Part of a small language model's weights.
Size: 11 layers, width 64, 1 head of 64, MLP 256 tanh GELU, 1.09M parameters.
Each number is 500 + 25 x the weight over the matrix's rms, rounded and kept within 0 to 999. Layers, rows and columns count from 0. Numbers have three digits each.

# down: layer 7 MLP down (transposed), 256x64, rms 0.136, rows 249-255, columns 0-63
# up: layer 7 MLP up, 256x64, rms 0.149, rows 250-255, columns 0-63
down249:508488482492509512531477530440489520502495507536539434499482507513532508515518499479518501491477496480524472481473506537514504489515476498528472500463514503498497477534536528458486490524501529
up250:485524501515483478498513493459463493476522510485525504539533446504520496465491545511478495488497504503492575489496500459493495514477482507531535518499526506464477506482507512464488501479509464
down250:434451484478488503468489507526504477505488516488482501444521504504544500516517502482505506483493556464523486468498519512529518465514522560518496488462478497512529497508527462535472506513508526
up251:501525530513500481467519507506495493496504499518503473525505509524499501492490477489530503538509497512484501487504522529513480537524456481519532461486509457475483494525470485484487508530450493
down251:516479484480527508491512502501480534501524515511487519499496484471519535506514471499507534498473481480499519502500479500484496476493487504488527495520494485466549490468500484492540524466539475
up252:491479496464477491518529520488497564482476489549494488525491543518460509452493483447505528501467503481497511475503500496494507535508510513496514492498509470436524507485499522479519501503493467
down252:486476500502514508472503452517505451500506538479465528528539453489477491505508492557507518524508503482488489452498481516498476510504494509522452503532448526512528476472558514526527503481509489
up253:505505486491477497479490482513465535483494454493546508483487508507472482501523497482455491547486517465509489506492495486473464517535498512536509470460497497495538515523523479481510483514518507
down253:513500510531494508517489540488517483500477510498473468539517492532503484496477484502498516474528497538473495475490476468481453505467448601463468481534478487524482492504531520533535537518452476
up254:497490483487475541519508467504489484508509483474509514514478511452518499509509459525500505493490492512483491514513503470499503503509542489515521545530507488521509522503484513483501512518492472
down254:477506501534522491500523524500493428481488494514488517487503490502478489487501496522474523487502491498539518466468530534517501491493507559514494516478513514474484484473522510537508519497493472
up255:506480496514542467512468517502511477500520478516518500488539515474474491458510488512480498472485559459468506491549509500504508476501516461495483544505498486487492534505504505512540554522512505
down255:506449476467499533488489499506523493549476493512508462527468475543545472541498488536537489497474496534491488503430507454508489533502502487521517473510506483510517480468471536533481511485534527